{
  "num_key_value_heads": 8,
  "hidden_act": "squared_relu",
  "qk_norm": true,
  "tie_word_embeddings": false,
  "init_std_o": 0.0,
  "optimizer": "muon_variant",
  "warmup_steps": 0,
  "schedule": "cos",
  "doc_mask": true,
  "train_tokens": 157300000,
  "dataset": "wikipedia_en"
}
Each number is 500 + 50 x the weight over its row's rms, rounded and kept within 0 to 999. Layers, rows and columns count from 0. Numbers have three digits each. The size before them is the row's rms in percent of the matrix's.

# up: layer 8 MLP up, 896x256, rms 0.108, rows 243-342, columns 0-63
# down: layer 8 MLP down (transposed), 896x256, rms 0.0865, rows 243-342, columns 0-63
up243 095:533481410501522559438451538534458488482425551426500489519421531524455536529447400515465405435418546545498512566506462460526553574444513488569527520445537450446439489521493508548508440444572478
down243 101:486564543545509527534512536489539403501511505484563587495500542492553430456467517461543549499497514494489561416481574582438545520441534457568470557497496459446515511480546429468532495418516544
up244 105:537452492554485553518405561446509532415509519472437487551567437476493561678460465543612501483452501477455587502511506448421446448598486461460544454604518551496478527413431563461518473482502498
down244 101:488494407527567497479454527497437534458561513603493449506525530474545446493448423463478460499555543544614504527464478509504539403494485503536518496513490509519527520478479421483499532444535482
up245 100:538442430421490549515497560447545526517551528478494508481479447526537604512524525570402415482395439516536573482516492537529454519423529519524484522436548478488385550512546560588482502607560599
down245 097:427400425470450467478473537498591398541465599436503440417500542607496452468457498462456488466519482535592496581477534529441493495526480441434484485545521527567578500476483471573476507472611538
up246 094:537498486501476541502551456446450512482457467461537533433398524468530534540512547521452511583416544400534472468461582570519482457478447424484502403562481535549493501552502485487508406474429482
down246 096:546438525488461437487553515463454443422507525397470510483504421427484489522511437536454465616504432532510550454514460415529407482525519524460524508568485414512466494560492501444580518560426606
up247 109:459534511433513471563492454502497507400497446576641526507544542502526358491450486501528426524456480594491437512502465478526478477550409470556574583523583529509486541511446470527487512374511511
down247 105:497472498492623539442474552466481610453485570540522476472498510508514411549576455595520476494467537508590595632507446449472556401434509413367536560491516499498497562499564522496461523578540537
up248 094:498385531428492494541475430478483475397514507407517460511455493581571502400550473441465636488423608554541496517387475530447548545541478514452491503539448496556489537440424523463563545463554510
down248 095:517445473543461499557537565517566481468496482503439532504459467476544493552566449531434457568431477543536551539420602481614497592475457444479470522482479467450491514536495541427526479563593415
up249 099:498403477533527555449537535546519544479566547560526554562557536447422445388473473401482543493519511449562449495481595375465410430490501550525537489419556494497544426457435522513487448510502484
down249 103:477586425584487470535443507540484467526505486548510484551542541549570568466488506548562596513644469498566522458454443476511364530488494523422570487444537538543461531346508514520533538556542407
up250 104:417549496435563476509556516480480451445463534639558577470481465516466534568507541452460471503506424412525513519531452532614481432531453594574558451476594467532446505437472519479507504434461497
down250 105:537491552530515395409496470499528547479487555483505573432441487526439467373513534544467501602534511505490471594523493565571468558523574413495522454532488501526422476614535505512587558497524531
up251 110:493518490495489532474467520531433511474473518476535517603605452502499551532494531549389542449453505558610503533533481580552583437467540483438494451506548457510605538599500521414453444497493469
down251 107:582529528517632377400491495535474478465446533401465531508461447525460495507499454493586483525510454524541474633541536488467489534467495464481525460449459512434574454536530522492482390562564512
up252 102:562549571515553504422510576443478549471495446555536521450455393591534489544517587536553445408499445539484559426467497475525607513541483513506471564515486499477543490507460400459408508510458565
down252 101:473507535497404493471500473467414478523564522402521447511488539508531453437529565482487432415479508565487517422495592412548490504432456455402523466466461574524474438534549495438436453508514486
up253 103:569522483562415418500464504434546410497444643494486355541543552654523429501468460490424499517423458527461572547499493564480497544478520482478460579441500538517478535474481522489482478574471486
down253 101:449630588519511493533474526556481463517539505446566517580511577555522550454468571461510508531521513448545480509477495404464533499547536366486473530484512561541429470573443576529506429425525558
up254 104:554545533460489429533365502500443496576473496436605391568459627447560518434422489603444396480510494399420506563541577476451520499496482491485494452467434542512459482480493519433564504535578532
down254 101:525568593451501428496587477394566510504475559454516563516505503534456502482469462455541443443449489486479446473464482461501546439505594561486415460502522435530428436526539574460500556467495537
up255 103:507475506526482505484522520578622493482511567424400490464468539466484560531467439507489469447425487590596449416504521573436498443500488569430429565511561528493504620455454470493426489419504459
down255 103:537537568530490486475505449506495501589481435595488475475481423502479523433515617481438420521551482428483565478527402447486579486435433592519404471503524510476509375571559429512535401590495500
up256 107:401513446532513510492474436486521521407482507504494530540449479569526498532461507395442545507547444449524443526546491489530584513399513550448501577534545492400433535499568479409502492557619434
down256 101:555608370425454549496540519435499479351566595409519507590548512502519482533515442489457584558475471530469489542523514458466443504499483518408502478572536495558473464547560418485446480452463597
up257 103:523474466485566502501507513573551549462432602606552501512516430533502496530505504499474528434647492472514491562496561586475472553489483542498557503437456483476455529500484505502492429566487505
down257 102:466494500438424619562606536524528519495475561425541467417446567533513511516521471528560498483461573526418533433533513454509571475471508478487544591540518540456492490494495563534537566547433494
up258 098:507599494594387540455422538609507498578483585507369544438528434539445559461488481517526411439494446497490480523571493503493545385495439512509465500482491503494531523521513537485546498463445556
down258 098:528603442536526511582559466567457482501516494521505562546535379511533514535542507609530453518457452492580455505492462503529544497537421468505441561523527563463465579499443445567478529489546520
up259 099:526502487482526573512505416557486457481511436508537567483589452566454505526568386466514514548488609459474445482469501509476463431416576476585567404576447557499490558471424519497430497507595560
down259 097:476532482537549409553507489497514489523533615539425421512436512445450490505604532543493462483564460576500558472562390500510476403525504466529524471486494511525412465617497533426495471454438514
up260 108:476525477533440466498466655500477545521470484514525476425446428475574581524442534499583355564424481535511519522563551619530532536524454465516583467465551540535527530472522539481474592530350542
down260 105:493472550506571473464473443509518536508519423519480599520507427451491559505549503540508526453470445538547441552464560456436425490461543389458563500496522488541382526495508486519582505432483512
up261 091:535544517534476564535493492474564516445505526550477506487512529513548490407567508427525515471511448476523545519425522568426484510494505559534493414492469565579524479502514546589519524482444525
down261 090:581504538528433516436510491582416539529382479569445530549513505449528485569533577584571477467531386429392447561494483476557463515527505443519475501519555524511531461513567425498604514426494404
up262 103:421505379576542514498495484476526602398436533499473433410528492455553604542552554510528422444527537523431487519544507467415456500459467529510526477617464469570527472459507517385477520515531506
down262 102:488493408472557440590597469410539527468606482488472461460498499544571500441477458492423475467544518421551545504611553411545534509438475525485506535706532464489506441492527605420497544465429528
up263 095:502420431472598535399512483538459530497401515481499495521575418545594491504469555545509489569552493525510540509527536523507442466530488538506545455568533585479493460544492551534425447405534512
down263 100:528499528482506515585436574448403529458511473566428455569471472472494637596554473547571400560525499528463516431522482478528525512606560464474415441524484521537521458478558391595527545531542439
up264 102:509519516428424645522445480450511471492540488463472543504542500481436447481461500612474532513524506509445533469436471559467428493532463514435537436490419497450498539441489484505522508579461468
down264 107:439485565624502524510595526510500459569484476417415479522558551423435521486503494567650569558539483467533454475480458558489522496603545554496463482504480493537538459502537534495597526595477396
up265 109:446575503639475413493454556532525495546503577506549593461463430458565498552523499495534512435421489464558461569408509518508552481528505561519474537495521562457539482542545539499404422500496507
down265 102:493463394435532546457504516487490517515538516551446460472456531526523601516560511387447457491456426571429513560568469528470483465418471497466609501395447504583430570568617567495510569427568422
up266 100:504578476470507540594442509398550499460488565525508442533548513410516444539506474526476410453336486430478522450514497560461524445402583461503532499414464613455504616493481604471529499467583540
down266 099:506484448476564381502520471409511431439566394557544552570456415478518501529570608442503536473457511482516523512457554543387562537490513602561519566569441525572477525503494451556492476447443459
up267 103:498514465478490569496408504445534410529486544363517546523542507530506542536503524540480504520543517457484534505512525481523460426460571403502502462514418430566570486487451479497529440479490477
down267 105:377527386446433564511506484472437547524508577499430466486449463575457542604506433437578510507499507480577543566549541525459547402604488540431509436438519485410470499498447504409601525488454457
up268 098:503504503503461542515494483494584475437498513511494514424577578442480501416518500510447561552481518526500414515470530524522519555587454493543499505464486498476519549564544475451512375504540453
down268 101:429466466486593503438578557574484475460533515475558524529431500457408480517493489516447503557536494626512443506466498567514510497463451482515579511480632491461434511474446461533476489546533474
up269 100:542486549530581559476463502423578438456459556481506507409483514476422526567474425497500466510438528458457508444471488432531479564450406439534596441489512465480646533477469493509511549472492445
down269 099:599455490555548487579538415597526548558598485538443515542446481551571512474529558503567583504469540445491523482553426523553531488514515503456480559487406483505507547518506453443499486541659489
up270 099:501524419501508495467376604589462429467522491536476423453579499541494501548529518458583486423366519504490476500478606460490505564541499507493471411503493444494511545497487547449534544461558488
down270 098:545596436496461530412508537471501449415457508466397427499584528474542480500440461571541447488496535445475363492528472498477549522518534528541534485564449499614603488367484527571532464414504561
up271 103:459530519527522538577588526558504482576544542458511534408559498505457557456513465427485529482475466471497492435529591479430546568457405595520574464447545515530557497481473530420592418436559500
down271 106:474476563498530478503456491432414451498417499496619585548507449469483460398623558531471509531562458529446429492557513452570537469552441475540608424418419502471450441464574448477501516484535405
up272 102:473550494540487546537506580543481542514639574538499563568547438498583424427615516407594582473475547429476555507441501543513552528482479472495534530447474496444482549601446572499452407490491540
down272 095:494551484525550543534477566580529552513517499468507511546520490557567486568415503515501528591510435423560470449477497646526516546466472479579578528435490494530456436555463447477458502532556454
up273 112:485581532460468551581557559431573561443529519419552587470445501478502428486566485414472556507473452477477455549508507454456526534457543547498477493457489370580463607449533520495526532429475442
down273 108:462467538472527538512423512504487448484603498482438522552556483496459504514502488414548419531470371380427448451464513487425493525519526543507531527581497550494635482475483496520479571534450416
up274 102:471492564542535536595485533525464536457453474499464463484475514557538493515467563482485409475479424390619550531488519581496497494454467460571521583510539520501481415534524558491469404485447419
down274 104:520400507566485553409463503504501450440491523531538442484478459517532547458509488505442561581449541477443477555480498512522554501548500582466574473427514525469537536488502440521450559414505393
up275 094:449507523439490467507422344482537423361522513435452500384449494573463528530379505530580458542486574473477574550447469449450553476489519497604510594497412502403425404528408604504496524477454513
down275 099:533447373519508550407493427424524478471493537613540421473586593497463423474432492475516438559470596547504463552456597445514496370529543531533489448573397485556486589522512473506531518523490497
up276 108:462592444555489510473542523402523468536512521602468449426462538539463470367587491446451563425401488437553546513528435391523493561471519460469504527562507460485526410431491544466489411578468557
down276 101:443489551507427459367558569577543567478462574511517524405562518496485512490558500485426523469555513429540525465429492395667392510511478465486530457505545371557452539477496530448503451512583558
up277 096:467438540521384390515563488515526487506580518499577519523499595597455481510503565516446460500477464534534520452497416537459512530529447514412523465470481530474465636512445504493541546422425470
down277 099:533495579448491559526436530474390500455495507462537532524531484530536456484461559456485514508553492384521491528512526513559486482481459478526494587573478509546528619491393489502550510521478484
up278 098:452471497511470498410501512553508501496474410505524461487552566432452532567528471468377476530528507462567490405493381554510530487529483475530510450479547482487543565516430491458475551474427478
down278 098:549563451532622578419517495553472524483534566534447546509487477501587536483576541536463448418544508567548404437513504493481453454581555543587611502442375501495414499506508506410576482460467505
up279 095:441535415419483508524505481402476516503544501509537526489510490539514488372447458502446538573417511463436518477519549428420474487475503446524468497389461558506436547563532606433491513443486589
down279 102:477544471513588596484498561579413450487544474492507578456502508513528529543437480514563491601452546513530531465536499421397494452474508551516525541469543507509511627645503473469484519408513493
up280 106:399536540545501518562541513520401557434486551426469448540462452488419524517392519505512411401414466574504495536496482562521412458524553490519503470527510544536478487424563504465431581476498447
down280 105:493575480446466517484543467534553535547537597475477419481542463463442509439545421437475542482532488505588504498407502490494505438429600570591516610575545483544541482525425482472546531530465443
up281 093:493518472500443573505527392438493579568485608496522478669627374534471499547493532425520534569421588495475425514449439536465504559512523481456497613517466588432543533484388510439436501447551507
down281 098:499490459486550497483460492510541502482590414421448552424586556514441512570521493441563531442473500551611475484517520513478478484577536521476567468443523483488556610551499477463475485500502559
up282 102:504533491503504532431431567549484506574522546472538470523524394465524464499522587496491554543536486611546468437460523481522451549540495503521482500499475536463536430509501533553535453530554504
down282 102:518411426544480441526488402395459513498414511534521384556485476566515458531499480507474531515538403522464564614489520401414481439491466471457471445460588441461530560556495490562504519513531557
up283 106:489506519451517549539495457600399447423580571558546502465540584505451447537415492505556522520405495601485477480534537547545492535389477534537455574485538454510480497488484589435433539372533462
down283 106:542479543564485540569439448524480516539527491487486568479412515505496486513559571519437526480463556503491494517570541475522461577535573495474524442438487528416572499504429520440423569537443513
up284 100:533517552559471509424521505603493514446500449536577482499492600424524525488489517504474492518459556474545512513515439509477533458514569494491535449424442536526542540514494537563505547448406521
down284 106:424467434450562574560580569501526445543532533487537487559530498394506463439401509387532516461543442518527532497344526516471488440556441472518462529558487446603611493509413547470534530638546567
up285 101:470516402483533493528487556473462506607534509544533513374460486476579529525571482473548509474492511456590549503508505495490492480541509479460526489463528570509503394540522542567500445550557534
down285 098:433542531480525539511568483567423507400451544512529412677516480449558510508576490466557522505570458456502528550525419392556559512545522527471541509526488421500520463416561513476498455519524446
up286 097:485567618405545573496404535528533516443615522524439544545421453577464489532486423458452463519460464463532457582525490529466552506469496520504494437539478466519486486438506500522454554572452468
down286 100:471477496479511538495405426561548445439470564540349487533527534427509508452514399453568488459503517516460522566537499484529519466584550491526520499562518561518542469420400466478531493428548583
up287 103:450475457552460525526560635470479523490561410546446484516507450474533507600395407553454523439398516409516495486529502427436471408465551484495480495472481603466558465513439561571479440443504590
down287 103:478602447423594526460509528485449483506464588498471521468507411482538515462459440477557555587456538579457544529467431520349475449426493466456436516471507518515475457475521490439466446395512554
up288 107:499469551557528442454529558454653521489513494472440490383472458513442531549520538559457469365521465515549599508425615468496505457506549506401554536467480482476487535501469522492499527484567450
down288 099:487483583454531548371535620502493503471470499472451519436484535475485477453538421570517501503477434407540619529483464571565487541453517450527416549489470473497512530515498554544520469519489518
up289 098:533505437576505564542473620433456455478602460463515484448493428468563513612470541521488485516527474480386598508507490402605523406481526533466478414494508449470488463535429549446477487495465552
down289 098:473645458477522523495495476477514498547449536533519562497495499525534600509460574364519494409459473624508534536505459486519530466447547509499472575459499532483530468510487515476477477451559508
up290 099:492534534560539495431440587444481436436471551502581466536638504534494518427508494454541469500472535446483436534524468511427416521518472478461487511611457578494616539500428498501459531387455503
down290 099:511430502440481620519527581430501411495499538437587522545519455577562495540544510482422459492412463551542539514562486529516484451513523528476492467508569519483518459350475503496577515425544497
up291 097:497385399464582636519462411568514529458591460564477573330502500584451466470497471489476489463576480460460533558418481447525551556315408473520454498452448471550473483521500568533494476574447555
down291 102:491534552552522465539580426419482433449618500485582557525589541538483493570547453510402485517583398547514491517472457440473483483490561461479452414459538585508399476503446448482491552484482468
up292 101:495510576480468571575497498505508471503457527532526571538529588489615465520469411500465535448505458449467609549508533415494478526590534487493594600472590531505473526477533492425488501575448448
down292 103:523515540482496481507478559524498494516570588465547453529526458521494471541503454486545487608501469442472536506559429589506520529617462509543499479507476477541527439454432530431517431512430533
up293 101:522506441511491604411484530520518574526560480534510529534465556508517441555471449495541486537527472517586472638451498438596500395446508530565511582472504533441424612470534386554536462452537441
down293 101:472493490497526493538443526464559470588447458441563518517521430505513608519569533536575538511565383478494495586501496503561496516477490493446529484473468596601429488512545527464454437503488558
up294 111:567414635551441489414471504460553506516397548533514518459522528569441443522520552506539536448455565500452503597482489507508475531530567471565413601563538535578476495485501448523442476454458521
down294 109:382424582481430391488461570453488487557523523485503548512620504548525463455482583490503565573543566566375599505607526524554571533439442528478492547417568482534512429533504505516513531446536481
up295 100:479536464483511497476546460560458465410506519485493565490491461551507516599513520465487426518612571480459394485492472479448465510532399555462504490496512569517526594597508419526420556462547464
down295 101:447555462507539505523571486538450520420412406411599579540452486528564529514581481534607561504536489532443465467423541540456531502532504476501507542430498484591466487524535469507540522637584558
up296 101:521586492497482635485505518389563504432493492509480584413460534448468594528493473455530424436497432493471539448554503474486503429479544462487457466445466549656470521510487443452367494582498489
down296 096:527447402509461503439472526513498514445423551515578507467495483572399435425517513585487498498542523387517541553479468535523467571552459498670546458429443498517506531490511499541460538457473419
up297 109:512546474573476576501419537398568481473449466496474503576499549430474542451532555483539493564497467545440520531441409486459450518566540473526446466503497556567496483459505503552515482524549546
down297 108:538507476498498537525474517527552444522528478570473413545430495512508568544487550347542472459523494480539467421465604484570557492448513484564466483507476432532455429469512598504485538477455403
up298 103:491427457532526569530542485434484544475540499513502552514442494497509458533515561481570528546454520453567518469538395456478477433504497508507521474369455492517531396542527517447389450515426536
down298 105:513470517482541535461542484524484562519448491483487590404523412492494491539503526440459473528621493545523354591477503437562522529590428550451541507561517541600501484370422501518511474419449537
up299 104:413498550526529438459465514567508546571522459552476522428486389526551454511509475565479384466507522501559545459421498527525553488513573490500557421491487476512363465448448510473564325547476505
down299 103:539442525427473476523457480490516493378479524604440551499552493433492537538496439485542419441436470500388377433532529507459533536541557405448579460522504442500504498435531455434495549606491472
up300 096:419521551540455454486508489546451516565443452554524495522535498540488493461521472435559449444558475563506555480560434556493554493534413486515438498428601478547474582596474474486398527511575502
down300 098:313492507490441493456526510550568470522516403532544547473459462524541446465467560501444439433506524522414488558493577478435522479469523513494621524563545425526491496454572577520451416461480624
up301 099:486527477465554550487481535557451455472473444504548466575471467485489410527564439551582499507507545523516591429502543434609549498498489457407534477479484502465568564519577632528554549478535491
down301 097:396470493445447482488457481434492498581510423479438493522588529509546505573415490528428581460520519522445505502619396498496470547528400431473514464508482522456486475555444441476483551567496442
up302 101:499455576480443440419455417535467526518526494479504523462501606456401534507491372489417466498467448416544577558535552469420437479477432446505543527578400470529444482477526430520537437601492444
down302 106:416568372463459445501522480434526557505462486457616525392449570545521425509540599500568532422514514440433450568474464557533506455495619443473532628448481438545513439477498502514554465510438564
up303 094:438477538542448574467519554419584488481461495512580572480650534429440590525595537463475372588480571454515605570523483493449452389518551536505557423534540536486414503450520495609479419544498472
down303 093:453473487569437465504535510414551518445535476496562538539510527493441534508421474474563470473437452468474483453493555495557534537397464489529465531482510426499513452455517523495508441497497527
up304 096:511493498490492458514449501451482548525505558569526493502456389513513469552457539474450385513503451513500540452553487594487437423471365527439498560565503513482487467618407501507389510557556467
down304 096:651481535525480444581506497466498528538418557491547485392537425498522559443565525572435497514470436495436492482518458516520561496463459460486482560468494449579536489449561527491562482505441378
up305 097:472555561516501455490489448440469527487596459485454461457453590463502515585459508538531540481473533467558514493440595503423448547445470497545534554538515526448500532506514477574550565586537518
down305 097:546468420441450493540392515398533398529593491470531519455512494521477535389535476530442439502510473492420409585500532451510432438470541590499475385491620459484475549535595476514488477455502490
up306 108:527504437469489544534585548464443418586521578496565501442517515604407565514483537468561509428386561478457452443451523502460535503503477505537436547468416564443513469450347491462431498503523480
down306 100:462499504484543497451454547528495545521509422550481517525508560511477472512456511439498535413544428508408463526553476565454505412414439394473433522457536504600486542542513575525488533429522515
up307 088:511555532464353483486384608539416567435492453485495449538484534526568487502480507557526539509422475536466554581457419509525489470505520562559605526418526491497519497519535557547415571467460544
down307 093:489448534500556583467531486415454570479430477519425478550505492433562598469559514485528504533542444456479463422631554536466505425508502541390564514450542487529502429523462492514486423509458581
up308 094:552489472523363447542497501621577570472410409428580570545502508463449502470506425562498551491471513506566442493447427512506615480551502530552486496473513553500469420436567444404451493449482416
down308 090:510482536552522502499554580506453363550394561479456593567426564508530415492602584535466441566438481544531502539474427480537529465617526490659568501449527453550421482524523476508531489502523508
up309 103:586548554432558561574562482506475549440440548544496449502509521487426541610518551499537448490562505456422524466518605525482496491461432438436574559522488572554529480436557517458473462540504530
down309 100:422410574495555389480567565558601498480477490502518539530523417566428449473541479463489551405509512490519501487449455467463437568571544463544466538449511488460465473452580521498513498511511539
up310 101:421420535466499520509421506557434517506472430493534568571560479457506477435524440528539527467429489507437471426455519536518436426528454504417499409537528443454593485503515461531508459410562464
down310 104:619471576525518562459515599478501440505497454467488483456500508441471477567527601454583531534512593537549515355507488509447551488460552483509537486573545542431475598527506494592434508582414512
up311 106:529518460472501473461522543457535590474516478464506450554464541485372420477510518563525458557639543578425499622475419468567484466485505531500557475520491546494464418481471536512463543484640608
down311 101:461531579467516606472425382547429549605538641457462436505436481458483404408585424573504558577444491540492582558528550492539463508431526472526465433495505519554499469452415513559424440465557458
up312 094:520484595479533521508505471450509509433555470534563423498477509460424439439381514501485575442489476464529461518586503445477471498494484452472442535592495639526552589454466435476390429439509528
down312 096:436532492571520596462572479588507434488518516521544523473501579491533577445457508470491575483511465565423518473452450519524543397448595515510522547516419526492533509524497514471469526467562458
up313 113:443463521555600402538479541500442644409435615531499439556477473513493502508567496532398439555502556508528538456477516497503505457443528504465520562522488414524444549520493553428492544548478490
down313 100:566509480550522543499527530507442543617529553492594544455481546481504521522469459564489507448551478428540514463566512481460499518542441423453447494538464538581451345480531454475430573513561504
up314 090:590515519545585577447490452541514540539492512565394477503516511593460465595558526480557477458466524529316506460576487494571541439497559535479571411493478529479430455514498508571373549532491476
down314 078:543525584474508475495539399659483503530534444537562509493566557522566527466499512531522492482463473464461465527405477501514406442544452485511491549403494482531539547502538547498636516459494523
up315 099:498508519584566551545540511525533491452474454493522581430565430490486501493549504437468438499443513525412433516425448513516508572413591416458528496510535466502453525549439468431495471516569569
down315 101:492476511493507524421508575467470491484502565530524471566533531551529508442468530418508541492442462522482514433539443429420481486520501544490568484453461470495545421486573504500478408578552479
up316 101:518474497507415513532552504482423531534515444534442528643567584545476472534548474468538430517508554475418616496550486490475528471484377457488533490543530468356448560436455518457580432505466504
down316 107:491495485533484442432562504520508486477494533530489473508464569566426506526509432472444564524575385545549510475527449460528509504516500537590520522531559463413513405460449521499501436469503533
up317 087:531523507395480543550508534538524556541508490576503534496504502414535520568466551518503444551375536641439628532483453479494504451456444502579514614548489533438586491535509519533417528548476424
down317 092:450519502590518499471471480481528404423461438454555413497581501451492428458482468489472469539516453446387424511397494555410421419536410456529531592563475463597453531519544549498462464512556543
up318 100:396448381501571492559522570494495465506611509468499429568494513476504531501549477493475483509438507513529437485492502493464525402535391464480499526482528546430513504502510461583453578515583490
down318 100:428500430518510499521499452405556400472507514417515448531540423574449472510537486616531475509476448455452439408473562505506516417571556503520494487510498458570551470514574560488487544512605500
up319 096:529495551508509516561450476499579408520459526600507492501533419509524630502505435484468433482563540446496507516475523508497493574535500591475501492562525419595497522525500488424522506515480501
down319 103:491465487460474446608418487440555509529542500608560527503583509459511551472431530607493410476512492549584476505530479427471510587604472529546544430494469544447520566497602524467436470489431527
up320 101:527506477462486544477510531560529562521526547467471457550574472634551457449528471527510484487555471437455482580465595495477594489502486528442532518542425521514486507528430444429558472587549421
down320 100:578464519456535474489476530481516544485573545480522533500440510509572429481502457516392511521487468527485426532494411633512472491506577548517492519472533510554430432486511592464576512450485420
up321 098:555539479543565518447554465448459530561469517511499544543472581481397528467575506426511597520427527509539413547529571502511501578481506493524449488554477483495634592541422525394500476558416466
down321 098:494520433473538456433524535542481460556492495566438433446416545435526511517473467496501497457394583452510475468428500484572531489476509569524383455417417470552538471551578414528500492551453398
up322 101:400489537544507545473465566612526527461601643544451460446447377389472495478447451438475521477588550482428534469473435516532563494440414543553578561499499605473464355470512478513533501593499436
down322 105:500549496456469536541505520555604504549570579482433394586647522462491448439361467460557576489543403533601476443475479403452449507581543461501477481525620434551502491433490512552544463544552507
up323 105:454493563582494447528519606503520528508482483513578477428433380598532534484495491563488450500443552491456573486468477467476519558483489513529485560493518453531523487501400496530487427480437562
down323 102:470501545576440434435476526518505516489397567620599541582560546546502514472462599532469461467416545571511549574429494485466449530502507535553502432516439421577484538542483478507541509528495463
up324 094:531417526561471520469408517439475461464521462453574467498555443546374511488621484529426448480560475540528532572520502517436499495517577477524500503535426449502444530474539517394494471362438455
down324 095:500501372438454516395602535544439492582568534504505541537478482503536383409618408558477547536554508451515495502513534504439534578539497453468551474536498488476507556480433501523474460482546426
up325 113:445520489442543531484490525364500519429540528567506462479499451421538591533448504581439485507455388504488594506517404534424457441541466467468466499501475400545355522531443531477549499523539509
down325 101:434465470478424463465514538510518488355506575538465533428468481511474463504509485470455566502508450535534455524476549455455526552507485580646530486466532544479514512571555444568539408463402572
up326 108:477582464548513470523546561534444602515455568476429514386458450458546490375509501458510509481569483449471587549534497577513481446512473435515580400490518475503514489448523467573456451458565529
down326 100:476501478487602402531574466514515469420492542508537502495443464505482494482497506332523470467552490438528547535439478457462536500526495417473492518507544564392524442480480497591508580480404517
up327 110:566456450487450511517436450567479497462500566441461504471523563482541573609530479460535492601404574461478438421545494590530498487492417500487540414497472526482504497453468495531486475439621419
down327 106:518507447418446480567485487435470532510508543479423477420458490473514517466484506544584569521544449520567418429514447476533505482558530467437506410526450378559542433439476485577545434516529469
up328 094:525453469486480474563498442413528579488488448528542418540476455488510510555518539514509561518482493427478532475497474514502535493435519456550657458585472579512525409512395376539541512511493446
down328 098:429509422536452445443517481544451415497545565574587489529541501488433563516545471529535559585580552482517573541459472564377414570462469523521531470494447547489495507513512419430553523520556584
up329 118:444567532602496461502461457556480578517351492490509577470490495421540477457478615536476460538516591489503430556437573465469607516494461528522488516518596455435495474478416536512500411473565481
down329 110:452581520464466541489486452414502456377420502478595490622509494468455479514439542561482507577511460344462437457522480465465470508544529523548468501546541518421510539376487518560559465507570440
up330 097:458556453576546494510578526422504563531507476475506576371547483488496498418425482451428495438574462540556533559477482486369533505372516490480475456475477557578498438514445597444533501454455604
down330 098:506512437531468577527593531417567431518572521483506573527529553583500451428504526442451552511496486463534542532499482550537464449513482438531409550560483403528463539486491581449467530569447470
up331 095:545453469448474539539527482472435476513472487585452455592537346465554428552487524505475522518495634552498589468454452419491512474552412513571537449525486541451503424400495450542493514486487493
down331 100:527515616421485513460452553504457490481550525479546495485559550494470522507446415495414545506449513519439403524431478543465434512574506563485524465526609500487562508480478508495537475516445456
up332 090:535528605500537440583478499497456557495593567551554373593397527554466423469546460469480548440557532567491575478495461567473531475547471573505484540546560426507567510444574537504447558465493530
down332 101:521471524409553547510386499495442557452449528462441455531494414501491544514522529519501380591415474486554505517559554529515551476494562529511510419413465538485481452574587519408472586514490565
up333 103:385540526454577475462475436533548502446557527458439534402547491541488525508550448392611571479533512535492437492525488552519515522486472478570563530500493481541418459533616487529503501539510399
down333 102:574406535433501492492512519532508432458484505558448421516531500554604504579534519466482541445497552528505526465411449382528527517530512499437516505616498527434533472532531490511441592523477583
up334 102:501506611407472461475421552522490523514546476531557484544544482531495513472479480513455458441484472495502542593481467457477432539422526454492500517467434455507481507417432368543480471585453521
down334 104:493453601410615531516468526516456482456508477492585473455452411486530411476482553584528497525479475458540506491391456503517438512514560519467507511439469480419586478542546553410499488548500574
up335 101:547486469480544468494456428533499524441516520485540580455479521501487562496500594467478496404532495403562573550470488529485465520517541493480466459519473434510452546524543501455466437527485465
down335 097:521509429417482476480445546485466486522421610516535490475517517480399492509378568372468512457446472417484483477530477425426575557548539444501484526518455593529527461498476516518608475597550608
up336 091:551407461597528548497489509467441438562504509510610452496501618500459521546576579532460520559498530490550495495469456467471434409421544564503541458446453481517507495563371534593492554368547449
down336 097:511397471493410487473449504505460509585575562551513511441460510576538576509483473536522591577452529468547474460551535590501457476511483402442576460536464483510477585475501498470446487492614499
up337 097:420541558500484397397439505533531457500524510464500605536481565425435509489503469453459495452502533491477513532533608524516589524456520488458508420508455572479434529476372593481562517539429496
down337 096:468534581528521496478496534522492394502479523369427474435604585453496471486445502452531423564482485454407468540480455508501558360449495442480511417432544473514437554474481491562559466549487513
up338 097:496465456553594444470446542515492470583592489547509524448454554547422459525553486574480454520491544416387444455509490462526526488546510519452550486508465538515516502448353435542529599495536575
down338 096:592522511513527470433514606483560417544501482552570490496584372456442503413541582556425565543527415527527481461520421581470518498500487536538474504496451514494470564502466493568487558510536430
up339 103:552455546452553473522689548511541603536556505554496450476563506587446638427418446449450554563557489458494503491455495507565450510523413540480461414492572564447478563493514494484491552513523607
down339 099:520550472561505465442416513485457425467430452535537513438543529537403591575473487437518537554457547501451511571405477440445566534524454487559510583521516428509547481539525601556563507529461492
up340 099:491439500527516557455451527525516506443453528627473466588484527440574498544608450448564511613578581542471435484564585531534520530492520422498569496467473496544586503603505622474443567450518539
down340 101:549452408480532496479439459472516495540428527486512531454491512530519521525455497399465501453558417461491477568478399536552488541508451502467528461582551483414493395424483553543488481535547598
up341 097:493499594397479571512550574516477458425490529443484494478477529459572486569534524498540497563463470544569397543515548475492510457483479610563466443576545497586446454483535538512563502527489606
down341 098:507477465531441484434532501554457462539567521451547435551486520520466373555505573469439497446501392459623502499500427526507588492579527507426425466498487485502400483453473467510438535588562476
up342 103:532452528603500467580502452513498461436432494516476484340483542433493532602478526471368456550441575427527531545550536537492459535393451484504456412549543551514563470439441523497489563597548546
down342 101:528489571445405514445432458558631561499496391542446473528526543428488497490445356534532480475492519505511491513492448518479526578545533485478493450457497402575598525489532442489506516445541478